{
  "n_layer": 16,
  "d_model": 320,
  "n_head": 10,
  "n_kv_head": 10,
  "head_dim": 32,
  "d_mlp": 1280,
  "vocab_size": 2116,
  "activation": "tanh_gelu",
  "norm": "layernorm",
  "norm_place": "pre",
  "norm_eps": 1e-05,
  "positions": "learned",
  "qk_norm": false,
  "attn_scale": 0.177,
  "bias": "qkv",
  "tie_embeddings": true,
  "parallel_block": false,
  "init": "normal",
  "init_std_qkv": 0.0149,
  "init_std_o": 0.00263,
  "init_std_up": 0.0149,
  "init_std_down": 0.00263,
  "optimizer": "adamw",
  "lr": 0.00157,
  "lr_mult_qkv": 0.4,
  "beta1": 0.95,
  "beta2": 0.99,
  "lr_head": 0.00612,
  "grad_clip": 2.0,
  "warmup_steps": 339,
  "schedule": "wsd",
  "decay_fraction": 0.803,
  "decay_shape": "cos",
  "final_lr_fraction": 0.05,
  "batch_tokens": 65536,
  "seq_len": 256,
  "doc_mask": false,
  "train_tokens": 542400000,
  "steps": 8277,
  "dataset": "wikipedia_en"
}
Each number is 128 + 24 x the weight over its row's rms, rounded and kept within 0 to 255. Layers, rows and columns count from 0. Numbers have three digits each. The size before them is the row's rms in percent of the matrix's.

# layer 6 MLP up, 1280x320, rms 0.0711, rows 0-172, columns 0-79
106:122113155143116129107113161137159145138110117122109095179131109130152095101141131125147120158144127119135143154141087149131127123124104117102162101184188107128151121149157139164136107078137164143114124071116165209131126130111104116161084110
096:122125169148142138126118111158137134159087109144139113152078120118146146087136124135107134112157122104142146112166129120129173146105114151116099127164096109135145122147141107150108114149138156137144096131093137124117132125129109140142124175
092:094106184139131106135140140154137141153090125130144104203134117133120143105132105084112119128156130114146117134129139150140138129117145134088092135169117132143144129181128140134136107105150147156121128109095150119119111141104165144143126149
120:135114129076106123129128112121170116111123121166079072118067142098147156105136134112109130132126151158122116113138074146133159136123117095132141169148115128155119097156155145146137103130174154130080111149111187151122133163124139135122125116
103:126109165139109145155136138136119123137127124157096095144099142143145134127118118103119142094132199102158126141187144144130151150098166154114129132142137085125133161144119122130106119146156110120147133138101159140090136094104109139129140123
111:123130153081136129140099116123085126117124143176101137103123100148160141101130153137129140098164164136115095137124107127154111137103122112115155133148120092136117123138192095124110119138152117148128082131122121090105145174098140128134136117
093:142120165158208115114084165127103139148119139086162123173134132126153135098110200131155097113120166114147140128102128114119104131161089114097124105196092120123153136128102138136089126106155175156108139136112123144120075120156129112139114121
116:140135145121105127113122157131124145107074124146079082107135132111136087134118146134099145132151150141163141155140134164133118104083156138155110136138139110140106137130105070120137122103140147154136099136100127161146098114108134172150121144
083:123096190104136132136131122119148176139116123128143133169130129134131142104129123100089127122164143079121128153142153165149142167131152114105156133156174102121121159184166139133103104127123125143123110152092140126118151163110108119121136134
115:104096128117161118117121118123113131147074131127097136160136124136092124114112158159093088127105128118131119144095137163118100138103150109118111113142108124085138171145146115123092098109111133126106104152109156142132121103148128129113157073
084:090106161099142119115163126164143148140097135153109108164123110133159150121133125120117154112155168085110131168132127179139146168122129165106167137144153083107140134158156098129132104132136140156133116104090136125112124137085121137105139120
112:126103118108133109154109108138126164108136123156139117134105127160148121126119117150163141106130111111120131092090126157133136159138119134120133116171161089136142153155083121094123123098136123165131096155114145101142113105124124118134182112
104:080092143139173158116116131162099147138107095137106102167166134139115178111124142102102145111103204125145106142136127127153142130117123122089142145122151123128141160151148157121118112101147148118113090086101144110140141144150176186125123105
096:078121145098099124122169158118129112107131130172186084095129091152097123063136091120117111123113130130095119121091150175150172146153129100125128151118131155120103123111165089147146114095131169160151126127124142144123149112089134141140139174
115:111081165119186131126087132117122153167154122108102144182165081170172171121154126085121134131132137110175121161085122131103138126138129120117118161097146150118149193139141134159152118114180124158125091146111135142083136127128138138131163120
100:098090155154119097103131144165156114155136123152102107094109100124174145110117144124079117142155147113109118148139087110138141134144114121152130167152148113116086116127120158189092123127094145065161151141100120158132129117127102089090114122
089:103088164079183126140101146173146160171123133156131148161137132120136127073096147079127129135141131109153115140093114137169151150126135128103150168134134095135143148138154130131139115136118159123120105094090127114119105159113126164127139150
083:054099145107128100144083132138155136142080104148099109110128100139161153088143142099116147120153108111095164151128141119136138157089158134104141149162154127115139159151118100154075136157123113105112094114102157151096111175120124151123141122
095:097119155113109148132137140150115148176126128156123134160108128144147136124083141129089120120151135085139135158164128165135165142110166135039130129114142104091139161157149105128090118152154159128129114109104150135147129139132100133105135144
122:156133124124153123134111165116125130130124125093158109141112076150115113140116160147114117080120135133128121174158149195157149123096140118085109154114123113154141166147193125139087102120166115131154091146091113165129128102109130163136172140
096:135111125143115151153150151139118159109079136134118113092128125176135112112106102156065115110158120087135148137203139129114109140106125136125121126186108111118120162167140118115153069092114151127142111136082123159131110144102116110108149132
101:129141177113162096159130107122124116092073145107144120123118092139135117123113114114076110128116132120115124133159146131113114157091161074118122155103139145119123109159125124122111094100090117121167117127096135160134142148138120134143137139
099:109102177126163166121151146141102171115117119129144107160140118152113142106176146092118086117158143137107105158101127164153137146121172109113160128210194112144147153123132127148079111087162166141154108100106178132139138107102108115157158111
099:093103142078179129101096159161095134131124116096153129169086120102136137136135154132131165090151127074142146121157122153143140127092159108091127142115134096128147149174163160106122119128162111117103146127078166136083112129091136119109110142
102:134128125145170107108141154149136162101077129089076139140104153153080144135081197136129105116111162079119144123117138137144137102121126160111129118174114093129174136154155115123103124143139112123093123159113091115170104162096129090128132085
110:081126157151112115098127155086151126128093124117149146127087135133137113148112131079145120122170112095145151206117163136116171108115142150142108133161153136132153179124110147116102125152149128116087137101119164185111108160123121147144089093
090:114117187116104083130144145146100134162091115111151106136120135125128128119152137089092140109143202126106142140122149147155115142113144153086113144202149101149093159137137096185130124154125134142116100097117137162113083128104100157132140116
099:134120143118149114132113116151127131078104129135072132152090106124162154097091177129080114146158134119144139126126086132144104166131159140147162142143107107137132093147114131131096117156106156111104156134109173135122099123142076101145139097
101:118091111127120115124101127095140128091078128130124089157153082148136179096124137150128147133167164062175114113099106135157172123120157086114133175116132174103089118109108116103131136128117151146154082136123155140117117131130150131190130096
094:111118203131138107126123131126127140126113132145122128126142101126131140126142132100122094131127144103186173141141110160172168120089169117113122148142145139122135168167127147160119097126105173145145112114074125127116138157080116133119135177
103:135125147111121119154116110115138114145092138096143133129153101129113159116084158112108141112094104123083157149170133166126111119093183107127134169126091143129125162130151118144130071122080139126142117128094137203104104112143149136142137147
105:120137122107116117118087133113126094193060122104146112162113126147130167140141147169122123097127107102123085118167133127103191162095151136106122142136137127097121151120142069123086125113118104143126128136123115125108092086122151154152154087
084:110116154105142128137116110191154180127080102125123118135142108129160113136113140125092107099114123094132131121182149149153144158090155120117154135143167114157142157156126131155084114110133124167158121133103144152114101149094115108151128154
113:133122144180090127104114126123107144175156116128131100175112146115135128125084125126112102116117133103100094129131156140154130141130161143095105135149160098078162175160179152099122106165136145125084171076118131166121164126152145128110147102
108:163104146113178130160123098155126145113131131133123127145138100167159151091101150143140125123148131134112131120127122159128086116135134098137141138100168133146144132181165102137095133140131136099089105090113138091115110088130129082137149083
097:080117136130150136128104167137165134174103134148141086124096114087155119099138118147141156139162148101136134163140157111109147149123121109089087149103160148136153155138145138142103122165119166109139109096125138156120150162129111104163133141
100:082126166105136118102159101103146140160124111129122142103131121145088157119163138081070118119121159130138123133151142143157164135114149126103135147146185122146107131144176147149117108114173124117117139118097129123101123110120130146117137173
093:082100148119141134120131113148168147127141099129155129153135143114129150082112138112130082110173126119113164144166118170138145139124127123091124148177164105152123167170173108143125107139156154099101139161083133126130133122088103100112151141
102:120128134108088122122154134132171119136128131130125122115099125132120071094133143100117146120137148159106119136096169131097159141084125091145111135166126080126116144136101096156126094075138128089129117131107113142122129168116122139183112195
091:113113189096107132107120120131119128153097134080137134157132139147141112114126153146104120099114135086144134132151129178157121123121114160074143161141147102113132174150118106095127109132172144126115125109084141161128121169083115102152143134
099:094111126136139159051119163134124149159127104083127157147112101094109117141119185128139113109140122077151134133119133141144130104136141110125137197148172122114142169172147123131106113113148137113127147093086142144135117158095154115153136129
103:122092151106128123136129148160165155112127087123081102148129126092152118132158151121135084116134169127145134110159131157131133125115141089121107144184094063177136137109155130122142101118147117114105146117090108157114150128081107159102139118
098:109117163142147128135153098170109105140112125135121123185152139100112131130132122093083103155122119083124154133135099147151129145102129132087126125152105062130141148153167104151129112167160112139096096115095140132118124125103086120140154118
125:145132148116090116139120069101135112140105114126148132141115139135115156145173164142099155119079164120165132110160153150093132132119137101155154163142168141106120153139174141135104122127116136087137088152105114165135142100145148180163130124
102:092091151137094131121133140144112162118121097150151107155129120158135123099150106106111113102103137110088120128166143158148163123115127131117147109192100083124105126157160111113111105139114154112112137103099137190100142138143151125125138140
110:131112153132117098159136132165140111123129118150113120105133104132112145097120158140123107089134133085112141121084156134161168154155105153106135118143111114151130110128154144142078100109117127134141099129110132129137151086160089107157146143
090:089118175122113089148126143145114109112106128143101092164110100138115151124161116115111115118140168096168118143163144146132150135117147143075142157161134106134127164141109141122122108124163156128152130122088156137089137116082137141141132158
112:058122152131169114112159131121084119137098136189162116111167092121140091135131131121108164126158125116147148146085143140140154129146122154119116157159158165124102137140168096086101127093132100136138111127121145162120114113100133107165122121
110:134121167104081132143164138145116118135132120146132141135121097110157127135143142132095089117120146139117131114087096138144101159116156162121135159180157144159114133152149136122153102124143136144144125121092084122104085132073141094114189165
094:107112166124120153128111149143164169124107128106161127137120095137132098114110150147127098116129175059157121156143147182116147129106138131074148142146153113126156158136140137142107103132164173141159132115080126091135133182104124115126105098
102:117121146131166105148108077126127115138094144097098144130150128130110105141106143142106135129098091109140120154168148154137144160133139120090124137125157108152128121155140153099078101086130121136139122090102168129112110149133110116159150114
112:126127109095138135082103109176103101129148128123117132125087136129150108069131166105099104122161096076094107139108150133156144173146109154150103121143109144168123127155169153104112107100137154139073117148115144136103136145134148151120148118
091:110092164131128142126143149166133164145118121104159133142146122141113133140138105102145117118146129120160093149157104135127135128098160102092145168154155113128133170154134131172110087112185123124146119121078150117129114161101148104145135130
100:116095184133104142158128126155136121148106112161140074140121113126151163136126123117091095101151141096121166142103131145121167172121149161092104154172119147151127142163137147142135111133107149154135085134098145158092091100127123144131140116
107:127132131102104126122114104169119119133143126105160117150130147134085160160133177138122100106143147077101111136113111146167122091126164140100136199106141138106160186118128083123111142125126133134089132093117119157161103150087164120107126086
094:119124149121166132120109150148138156101128114113180135116126109125166141070115126116097113089143136079117111158142158163141182122147115100075141149161163084097142134172144116127116115097143114121151151143094110132128124159103124101112117151
091:136125184109112127117088127176158139143112117100130121175093114125124133124156120109116120120124159097146110130158142158178143119107134144112118147145142103118148136148124121128084125121163119138133133088095131142085096133063119099133133110
084:098108164097125124118156122163145156135102114158123114151118109130172103111113151124110171096137155104131139152145108171180146171089150115087156142171165079143123144153119109129133109131136133121120121129092126132100109166108125107120133174
100:112108108106128109112116179146106130132140122122170111131110122171169138140110119084098124110165160111175109155106112151165106147146131162136127115102144125146089135171118118149117124126116137115135089084117151164129090147134121121145175099
088:093108170143119127144132136138172137136115131126127119186134113135121110105112154131129112121166172068128144160121114153159144144124151130092144145126132093125148168143154107146125088130128173110133151130080119114133156122113095134147131129
106:152106139130098119129125137156132105128138100096105092125152144153186158139141115133093145127187138129154096120111131116118135155143172158152128162119121133102087162155090160149153128130106147157126152137116095149069109105119149133158177159
094:098123187159116140158121128127134159131117130156116119137139100158127149122139126099117087125169132104121150147141159130143132115123122134109145155128124108131130185181126140127081103123129112106125101136084125132141119130132115135140152108
109:137124153102108130102155109123156117131129110167115116117086152101097153113163131109119142156118162130111169129124159152112106143100122129111122168104141134143115135139176091141113134135148131133145099117110083165161074124074126142134135146
117:122101125063103100142125099122144111135112113100103094142091127095142179123160151122119170111139141173142167125136160177117118135118109121119107200138133127135120122127106131097103130158145119121126130138110140136135128128119179164146094169
098:116115178102143125166133146130132168140108118104142138175118130114141136124117129136131104145124119099154140154173142142128113133113153132099120138146154088115144168178122106128109109104163154130106123128094080108113093177111127108127137120
085:098118168097120138119131128154111178125131097123131107156109102155143147123159138118106102142133151091128121148116139196158152125127147142082147158151162123132130151166139142147121088125147141116115102133045141145103108129087135111168153122
109:085106146136133076154146127159119130114123138123128124124116133143140108116176134149088127175098171111126095137170155150117115191107167147118135133111133128128078109129130152161128116117136140166106094151119156110125104155154150176151116164
106:077088133130150122122113115147115140083093122128087127100119147096115103124099129123093145178128136125176139174108096116129157129147138157133103125128144099125145105115123140099101099145147160135122095112112139156140142158132131144118110166
088:111092171106133143115103131157123145133094125096136144177107110138151143136132131093137090141139136083150131142139125169178145118142153105134168160147168108133161193155137111100137120080166130127129108090091113135085113129085128080152141130
104:151111176093142132123125102147123194152112128161108128148166114178128114119106174126135108145111140096145126162120118137164175141105117099143141120143141102092109176143117141125118096123128157142130086127124088119121099130140143122161129129
103:110118152140127109069158147124120118108133126113153105144091123142140098112108114086130146121126118109146148172109138145141119128117141116085120159121165117108104171152111134167120126104099163142126129087103140132154134172048144119144099178
092:089113143069129104140121126122128180118124109119133122163153130132164147065114140098129109115116155119122104177135153203151096109131166126095127140133165097147162184156138131143065120135131148117105102133106176122099129127113111134140129087
107:166108136134092136103107155159135168078097145121087123143115131121148129131085106108107118169154119113166103151126108155133135112115176131131146111120143110169145131178110141150122116122147177115095115163114118170081122109110104098139123112
105:140141136101120125089132109120126161136147116157110139075128116095157144076117149112130133131108119142139098134147150128121174123142130115120133126170170115122121105125134097151111096118169125164127085104118165119100095175094116127115075163
115:090125137083105101157144114151110115123095133129076121105112167103096115101165184134120151125083155134132123128151165119131111178081158124075138154112117069134126159122104073110121116106149108177132107119107174119136137128057121172145138137
098:133108168139142152153098109155133163138086116092113126173105097151153134135142124121098162127165162127145147145108127129132136136106148133115139157132131126103159143127124128137107115138161102118116097094101124177129108174117090108167106136
103:117128155100136140142132130166117121157117122129147144192128121116152146113133153099118144106153112094111099096176158146161141144100140126097131171161139111100115150140169098097136110148138165122136118101094117133120115120085122098134155118
086:136177156140126116168097120102154127135114204127118131146112124097119111110142135124138125141134143104140113138133124144133146135127112103111156126136155114127143115163113115094141113111135104131134109130125132132138123141108136135123137138
100:117115167110139149124112129143123148137101107128144118141088114126140126059109126133105156121169136074156131153128151164146167136140135131111174162149172131105160162157156136108132091128188159130130114140095126116124125155105122122165126143
093:101121165126152148145122119150145165138123121170101141135109131144158121072102136132103098101132116127107135181130148157149153129129128129071160140131151101108141169152137146107100116102142151126157123106094139128146114136088132118107141120
089:116066178132104115156140159174115139145120107152104086134134084135162130086137116104085101102157133105157104104148142139128132175138138160088146140163122068173116139166132126168120107136087128143134069134092164111102110112103129142149152125
121:130118156098136120148153128151137117121124118131118171124116087106172126182135150118090113121092203127117156118126147166139093146129116128153144171129095117129174165150134148164135109138096092097115106129102155144081106149074121130092134146
096:103096161135119148137135127136136150113143110163119107101148122130146135129118139103109110097105158084158106145136149160128157134123117131093118135164143102127153131195109131168126098134145167144125104098094146130094133135098166155116126150
084:108103175106101107144114118147132135136097117137113111154129110120128121103140127104109123088143150096096127141153129143154163143126143131075161148148170099113140145154146121116115104129149116119140100106085151142106104148108134135159168127
111:110077143120118084171128152125157133099110150147106116151133098084145095104122156159109118132140142134139127139129112148094113146113149090108103122158151104096112113123134134129134102137125103158150114130115122139133054134077109104149145113
091:131117142100160131138146136156107146150120113106173113140119127113135104102167135087112134091155109115105166122141166177144127140130164119116124162140138125137115163134124080104153095138115129139123104101080129173110126145137116124114121154
105:119110159130189095092133156172161152114091121116084127128137116118167111111084165146128134144139142113121174171093136115158088118095139083089125144121111121119133123150147101159091120143103152118110123108117095158115114151156104115119100089
103:120123154125114124113125135124108126126095115133124155127123106134120103131130134127113123090117166105128097130132121183148106129110134146129143131160172104129109124137185120178132093108114136159137140111091154185111141097133086173160131168
105:128138158129163100157165127118176109118106132131121136093135093133128145139119140133110105143097136122130134188171128170118122136113139112101115162111144113198102119165129109175103091123155143145108146089103132200091102155117128144118146132
122:130118145124102121082132092152129098120104125143164075099114096157118115147148135080135155081169073084132121180126125134139156157137111113101187122170122067123084146141159095146129111098115136137075071117111113133126112115137128109162157136
098:119116162129146124104108135131108170131089112117125130126150066144174122148121134110103158133136123102143141146079104164123136140115135152136156156127202142123092184151115155134145112111109141087158086135094106102079110150108127141157149133
089:078117138105139114134103125153169160147099104168104093134138145112164136096134163092119148131156159116109135139175139160158137202113141087098148122182128121127077132151119144126114130121142128116121072136099144135104104154137108145163130137
122:122121121142157120096159115133133128085126129100107121129098113141127149120104171136143142111134133115142124168142151164150102095120113136088178136138173078111140143149143107145136132114119127061108139162105119152156150142065141136134162141
107:126116121121145114163150131115117163102120135122131128116156111135104157145116117186107115126136158136127104115118136176165129110117134095110120146124184148146134152175114149111123112117125109145120134143121099146102072119073177102114163095
090:103123152115161127137116133148115127121094134125105109173125135138169115107152115103116158116162107098177164126091135144129133167121146161131111164138175131121109162129123112110161127130103111116156123119099116121109102152107153130198147144
113:149102117117127147107096145159138097152095110136135111157142089112130156149144140137115165108162147123124123144096100168135133127107116124103129159131152147183103139159184126104117130165142133159114149111109117132105157162115147128153141101
108:099140116111133078104125145148128167129152121161160149111095123183125121146140133121152107100134170114079136159091198137192130157113106102121183142152167136123140150138110161121149117083133126124129132061121084143112121115097101115141105097
113:079134139120135095133105122182150135136101109095148105184095125175134130134112141155099108142157164076135114147158138136135107151085140134123121180148120116171114144159127102134078120140112143109070127133109128147098116120153102125152130106
119:131132130086131068124147143127129097087067133172128114153074120102168134098128163113103114131149154128130192132144104138173130165086158116118132142142144117111136086155112114143135127138163144150115148085115113157124127142099132113119125156
102:146082142111182119109160123116105127113130120134080165142108127119144128154100151143106161142114126141142107109142130163145094146077158110117117157072157106159122128152150124142120098102156138134138135092083114135143151151087121145093098146
090:153119152161143099105143116168151146145154123144101142125130137159127096078111110151100109152130136112140109152083120118148125204111115116099125148121096089173092134165139093176154082130154180205096148143126124151105139143153137117134118138
101:117116163131126122118115114154150158147141116096141137160133144123132168103134161128094117142140148113124120119121104164137108121135137116106140147154150126125146172134132143114089111121144134068078102141097137124110097132135074095138157083
099:101105156105143116119107145122169165143124114145158127158134115146119136092106137110111127116161117109124111140103124164116134149110142109101124177119134127099116184182147138130127087143155158127140139136096109147129113147149151096167145132
090:151098122121120135114130108185125148105100118149119094136142113095179170142134111173122087148137134091123116108142096107172142109131135123120135113135109131156146100107142075121110105137166146176065108142107158164056127158125188148161125117
107:096107161099109117102146100148119119159091103130142136139120099101146141129132155154115129094097113124158117129174127156150185121113141111123155153126157100121114170141152118108123109137164163113133126141094113105096092123103111102172157156
107:090152134146165113126139120122181131120123119129098100109116122110148124084167138107084180142108110087098133138128169123145153132140115116132125121117160090151102097111124118165109081102100156125102066094116105139128133138139096127126140150
103:160109144141131149118141138123136152137093126126138110143139057137137115142153152125101113144183143099132102152112167150138129120130143113055156113122121135114156137098107090138138135091140098154083135101117127158102082137118147155131111143
107:143114123150166112114151130176121166092135139130105152132092130167146129133117126092127142128133152140144139104118118138127120144067170130143097143101156141152150141123087087138133084126101129123113141158110085137105117121128080124130144125
081:098105177108146129124141139172125155109087085134130119127124098132144131110138164089114120122148153092147155123135148160168148146105156134128148153189180115174084155154112098176111123142146135133135114147124162169091073145084122153146156124
093:095117177120112138134139132114143145109142123185143102139118124123120169091125114105107116132137176106137143134088139167159170134127143144065139143172143101125107150170154116115125107135124136103123096114080136105122080124114136128141151129
124:143114135102092121143161123161169122093142124122138146174051110105151132154122149128075153112143149128139116138107187174137127187096161105114167177178192113105145128149154110126127118127131103130154123143107108114135095112093102143105168158
103:144105140106180105158115150170129138066102119145138118143133158124129123131125135126083085106209140113158124124097113116121138132116162134137155137179101110158131119135125160121146115098134120119119126155104148129091130104124148153128140182
104:140109125130128148138144142148088155118102120108110112149112124115142092108128149130138114076136111134115120120128133146168080123102149128097121137139130103164195156154101128185138099136141144121116105110092141135135152126122150131156134203
100:101122154115130129106127137116098128140159124096142114161087145118104155116136146123120143127112130120147087142143188141120113158139155142104125131071180141098120153137100141162120123134127166197121110070112131105144113115094150149124105124
097:070098143105110130118088114090153136136080103141108114120139142142118153108089135129125122131151137084121128154156097121135171137137153122135170134116120110140078133148147125123082102121137109126073078117079138139061123122146134165151155111
091:088111153103123121119175141115140139137144131119121135158121075118113155081163118152108106123135185103148156135133131235156142136115174132099149189104182131112120167176174099120135093134150169113135134130084133123111138120060137104123148096
094:123104159113108169112108107172139137149118128114121138122101125125154081141125138110110144147105130098148163155088117134167163130123125140126184128157158101093178168127138126134111128089128126104144110066105112118130080173098145133136134126
116:112106130143136127134073165111116130189138115114128123179118100123153115100135149126110138151113178097128107149114119157131107176110168141137115163112144138112145195140151122134101115139102111152132127089109130157136101092156171152166132087
113:114114111053141085112117106135109139093102145154064155131104147101169124116149134157090156135120134131130134125170142148146130124092124109157121144148155108170116095116130119122104095095129150109097067158111128155114109155131123146163136145
095:133110118130176130149188151126137147110122132112136120171100069148129128137117124147120152121161137115131117135156110185136101106123161128103124185085174123116118139156106140130133094103100116150103056105103134168107118168110162142156174122
085:102096145098140144116136119168119157125090102148108128155126105125149130116105142105092126116150171111138131113160121125195142123100185134087146141194174100162172154162112104162099125135153126148110119116105164137103099157103136135134116128
100:155142135135109112140112134119166145132143106119131079127105086118179146086136124121120163098135107101122154170155114142130139169159142148124115130162149088140114121151157099126099115150190136167148144113089133116068101134147134115132140118
113:131113118141110124123151146119084130121107130152155141124172108125128149174095129117112143114176098077145148113111121146151153100123159128129121131168138158113107115141127064105126114112110104142090129160109090139091088140099131111142133111
100:131113149143122101149132130168168117095124142104076097103137120139145127148157173122101131110164159118142130144122113135147148130114133143123145143124127087146072091142167176134129112137131121103087138146118117130114131139131126154088145121
095:102112181123131129143135136144085152160132122127158110171153107107114126135160146141141124097156164092162122124141163142149166127129156164102097146149138111105142184159151128108096109143143115165141089098093136110059113127103118104151139106
084:101122160123162166118142135200141197112105106123124125130090108133148107098136142109134136130150139096118104151091145135145185134118148141120162153134157115094145193157121147135089115113127143109139082126099124123138097147083143115172108106
105:100089128145155108096133155152138134148135129116117138133154107116130134110117163169113118106129158102084130147159151168146111136086160141091112156121181125153122160167151069152130131131137125129153151137101148138119112114120114111165153130
108:100108135065199126156156091109105194102122130134135156144109141166142121148138164108111183121138130126149094106070116160142132139103155095100121167090156126176125132144103151112127110091175101150119091155113091116104127161092146163149137169
092:118116195117173100163100140124103151106108127104150102146117123134142145115092121093116108119124155116150106110117142147138114135115193117089144147187150094159139140151101123147104107128136118135130094093074137125121101147095116129168148144
102:103107190151101131118136085137132118194141112148101125102119055116144129115151144097125141081164137135146163188102086118132120148154120123095165115153152061093120145129130103130138114137107102127134144101113164155153121157129179122126117120
093:068117166112139141153126146158171131135116110111144111146125115107166116084101144122115101096136123080156152166199141151136166151135145155073132141118123107131164127138155107165125120148142132146147126148094112151109138123109103132129133112
111:108116147136110134110143135109149152094104117154152090137112115181188174118138115100095092131141140125148144123139138128153132184106128137122171133105129104122148136154111120133104094117135164164100123122116131146123123131090124167103179096
096:098049160128120125113096130144155146102089141143102085134169109146167134101120120113094137156149137112186154135083093118143127134135158121128108166151126122144096133121114157133101111138110118156135090150096131141134106138126158153123135158
089:067114146109138111115119109142105109177137121120128132151077150117121145132156142085138155121133174106165159130133132142149110159147117155108170138137152121099141142159114081151121136140176109104116115115091153151105126109099143127154123141
094:087101138169168129093134154122157120103099128110117140147108064108132151124099193147110143157121161066174125207149096116163145103110162130116117134135153107124134144164146081110111137123088129065123163147119127133126112154116096111119122096
089:143126144144112109129175113160104129108137117141120131153124149146144099135128106137101145190118122116114125098117135135157095163056145096148116175110129139174150150122153122151102101111117171203069108137123073174087110128106072119134102160
096:111110143107134111102128140155152146148117125095144121185107109143131148081139148126094111110128132110143135138132117157160121138114145164110176157167202119098124140174128096135121101127158182121096114116084156147138106174073121129141131131
083:104104167129151113139116160147136169125102118126118108179121101120136113113117137101130095130146168089140119149098112170173160128123156132134150139159169069127167183138114126130107115086149132123117093131087131130125113159095125123128125143
099:130130111134146063128111172147139163146136124099081097108114140152134108095132126101109149123186089106162144165084140110120125157100127169138134138158140110136112128155071140186101125124109114101129075123115128109140105166136112120127106157
082:086130136110139116131114134135137116112094141115124107115101113144169121135133176103129126129132147104116148156127100123129152108138137161133116119153118066108100132180134142123117143097104111111101088112124136139151084124149130121121152047
098:111117108135153092097157134138126135109119134144113110127118096113100107143119157129094130153136096122116174143074128176195117119136153133166161131141115141134107117146101119160100119071104145135110085131104128129131093104127098123152142114
104:132135162146137117116125132137126120157161130112176142225128136143093183128116098168115083126132134115160112110168111147130157139099131090134132172127164151088142162147152127172130119093153123146096153061116152126138135164139156125122118094
092:094098173123151126129134135152101159134106119169147121166144119164115145118098119084131119107141127086122124148157161136133146157135148137136129131114113125121102164144127137111141124099128113141123093100100139124089098126126135108112137140
113:095094127102145101124077125156108144164152099134144130113142128161117174100115147145166139086103109120167125116124101106163145157134151160108133129110098130117128119135143144083149104136097147185078065130112112147140125101162120135127154077
098:102124176143152103143135148168136162139094142127145102138136103138101111120113164105085162131138115086097106162116162150180146154128128100123149173144136120114132152166185144109103106130082155102162097102091128120140158119112107131135182142
094:083110162128140116136097119141154119123118122125135122139130148122130154097101119121090117133163131097135072103136101166135116126116129132082119166143111089125154166158172116111093100116141133113123100181099135135144131118141114107118144116
102:142127143116125116109099098075154135106146130162141135094137138174141133070104130143147175069142150103158168173102134146171080148115148154140153159114145113129138167122111131132154119135104147115099083155114164156103147164117138201096126122
090:080143189131123120130087127131164139176115127155130113156120119105115129114110134124123113143156125078138150177156130163138160124134145133103129150122120078114146138150152149117108095113163171109127074110080132130130134148139082137117135131
098:169130124134159094145150123152090116155083144104122120110109126118163108145118140128131145092132100141133095116074086127118131180055145105120126155175130137141127115163120114154161092101139162117129098168103141123115136165095113147144108163
100:096111169102139125143115113129124153120114112124116079192143078118123174112150126122113131140141145123096137128070085157160127135140118145110126154123135133130146145135143117113109112098123144106104124127104135132070113118108087086142184128
101:138101151124093157121102136169165157128117115126110079164118123143174110124158139118073108119138122081129106151192132132123126117133153128131138174157146101126100128144140131138103109155146140131130130114087146184141094140125130132170133151
095:111120193141106142137111122138158146160125133137150102152129128121135112118127124109114140121145099098157165134139113149118153162140140128107144147150107115119103151156166113132124114140141123118125067116089117137110104114121121128172144121
109:130142142137127120154101110109097097146093135111092146126073122103098161147123156129147129105122124097122128129146129153110155138102132139139142151171098125122099136166162124123079114105128106113127122105109159141112127151116128096153176104
108:095124128111135120117112118149116127136137109147151128146158108110137139126089145133146129137134139122092114150134120142139104103124135137083108164110163110160120111181166130160107107121154158117112151133121183128088138121144076142092147106
112:147115143146134125101141167107173106159131148116102147139102077094145129125139130138106135128150157155160127187099121135132087132130125085147153116123121081152120147178183095164132121145142137129114119101105121146126105127123140120131137129
093:114130184125088117138117137126093134142118122126143090149116114150138161100140126106119128104154144091132126150141152140120156151108147173076127151154154101112135150148140125108110117138136166136124118118098146118096127136113127126137106084
083:098111188132114138145125125156152139129149108130121084163112103101112138090121125135119097124132130098155135156115142192156148143143161143069138155138163097124166142155146126120122104144155167136122131120070142147124123128116096116164145141
107:140116106093141084109120162130106142131109134076138150149140152134145151123142147128150105082147176133143135148142152157127099106083150175098097147104125116103141145130106117119128137152155099095118126137113136148122076175079169170117123134
097:131097143155099119133144133144106150140141104076128122144116141137126142125136134120110132136162149140105129163097153184138130132121145141116123171091154111117165206159140087139137121112120155118136117077096122120106121130105148121147124119
103:124127112108132104134099106139112154124106125110088128114113104182102140122175146139117169102201128150153135151147129157136137099091119117122103121084173112144138174154107077131109122126134155107098082185115141122127123113114131085138111101
103:099093125117122111135153188157173137129161129127123115183130126107130122112078127169156083118149137100083069121130143151080155125126175110136105104142151127130129138167113127137115101148129159160126152128112191116099119162109111127162098103
093:123099183126101144153150115134121130143119133149100129158137103109180157135117113118103094125131142082139154159150125174138172118126145131112166124158145123134149137176132100141113099112110144114107125151087148170133106108111091111142155134
101:155130172163137156115128112124085156129148131165156090181186100142091169105128118147122142124153130131141133111141128142105175102135122124105093142134164152091147151132128109075116101121138125204130126086112101130123123142130147149148148117
112:113095118075168124116115141171112126148109100102142151169086124104129168123144125111154184094159153141117141112126123125139137120102116132134105113147153141123169118130111134113143105148174135118133152071112129150141135171109126124113127173
105:085130140100147152114126116133123110120099120141139118154138119155123147107097113135069132087134166104157148136127139149189173128172145101095157141154169129106090141149140132096124112092127150127138113107099111153111122099127167139166165136
112:132118131118116102101118115161169111101135131112097147161099149090136128123096097091116124140137085139084148137130126131115166127144095130105142162122174113112099141152146111147131126119152116148084140084118116156115084175107106106157126126
091:122084160127130136122127134172167150124120093116120106194128145132160137118129124108105115110141144105163130150147125171191145106123146119088112148123178092152147153128145158159097119113181140140110130090104149164095093128084134122143102131
098:112110178124113111112139154140131140168109109124133086133113108099148109084157127095087088122139123094107092144135141161131133168105152133092115141195154080165127157162170152171102116140129148124135073126105155136073125132118122132123137119
095:088136174148142093133109151146125130140124120125129109163130133124100112078144109136142142091171158088160170160156121139135132134095157143080095139133140097139139188134145138117105112133157151115115130134103185150110108114117104141120135124
112:124137136115119134111120153155122127127098133136167133102135124176067104134119149156125067101118123135148158142133107132182136085132146120101150124129113112129156154139131145106113117116102116105139113140107089137167138113155114132119171090
085:110124186108132130137095129111137197127120113125118098136136126111138130099141120079130122131159162084117107160084166164143139134111133130101150147145165107146158179132152133141078104121117156109113078164094163132096126150092137149162120094
096:100106156093165121107156159168083141143129125128114134139101116138093122099160106149101128123136147113159108148101163167182138116145133131085129138128149128101166157153119133110124103097149124141149122086083154109124140143108108099149135153
119:151130123131125113081136166135105120124138143136136153116077092159155093081154140116102112092128104138135119160150150164092090188084162105092155107121161095113154117144131112149115103115173170154138125120115105132133092110095125129089142113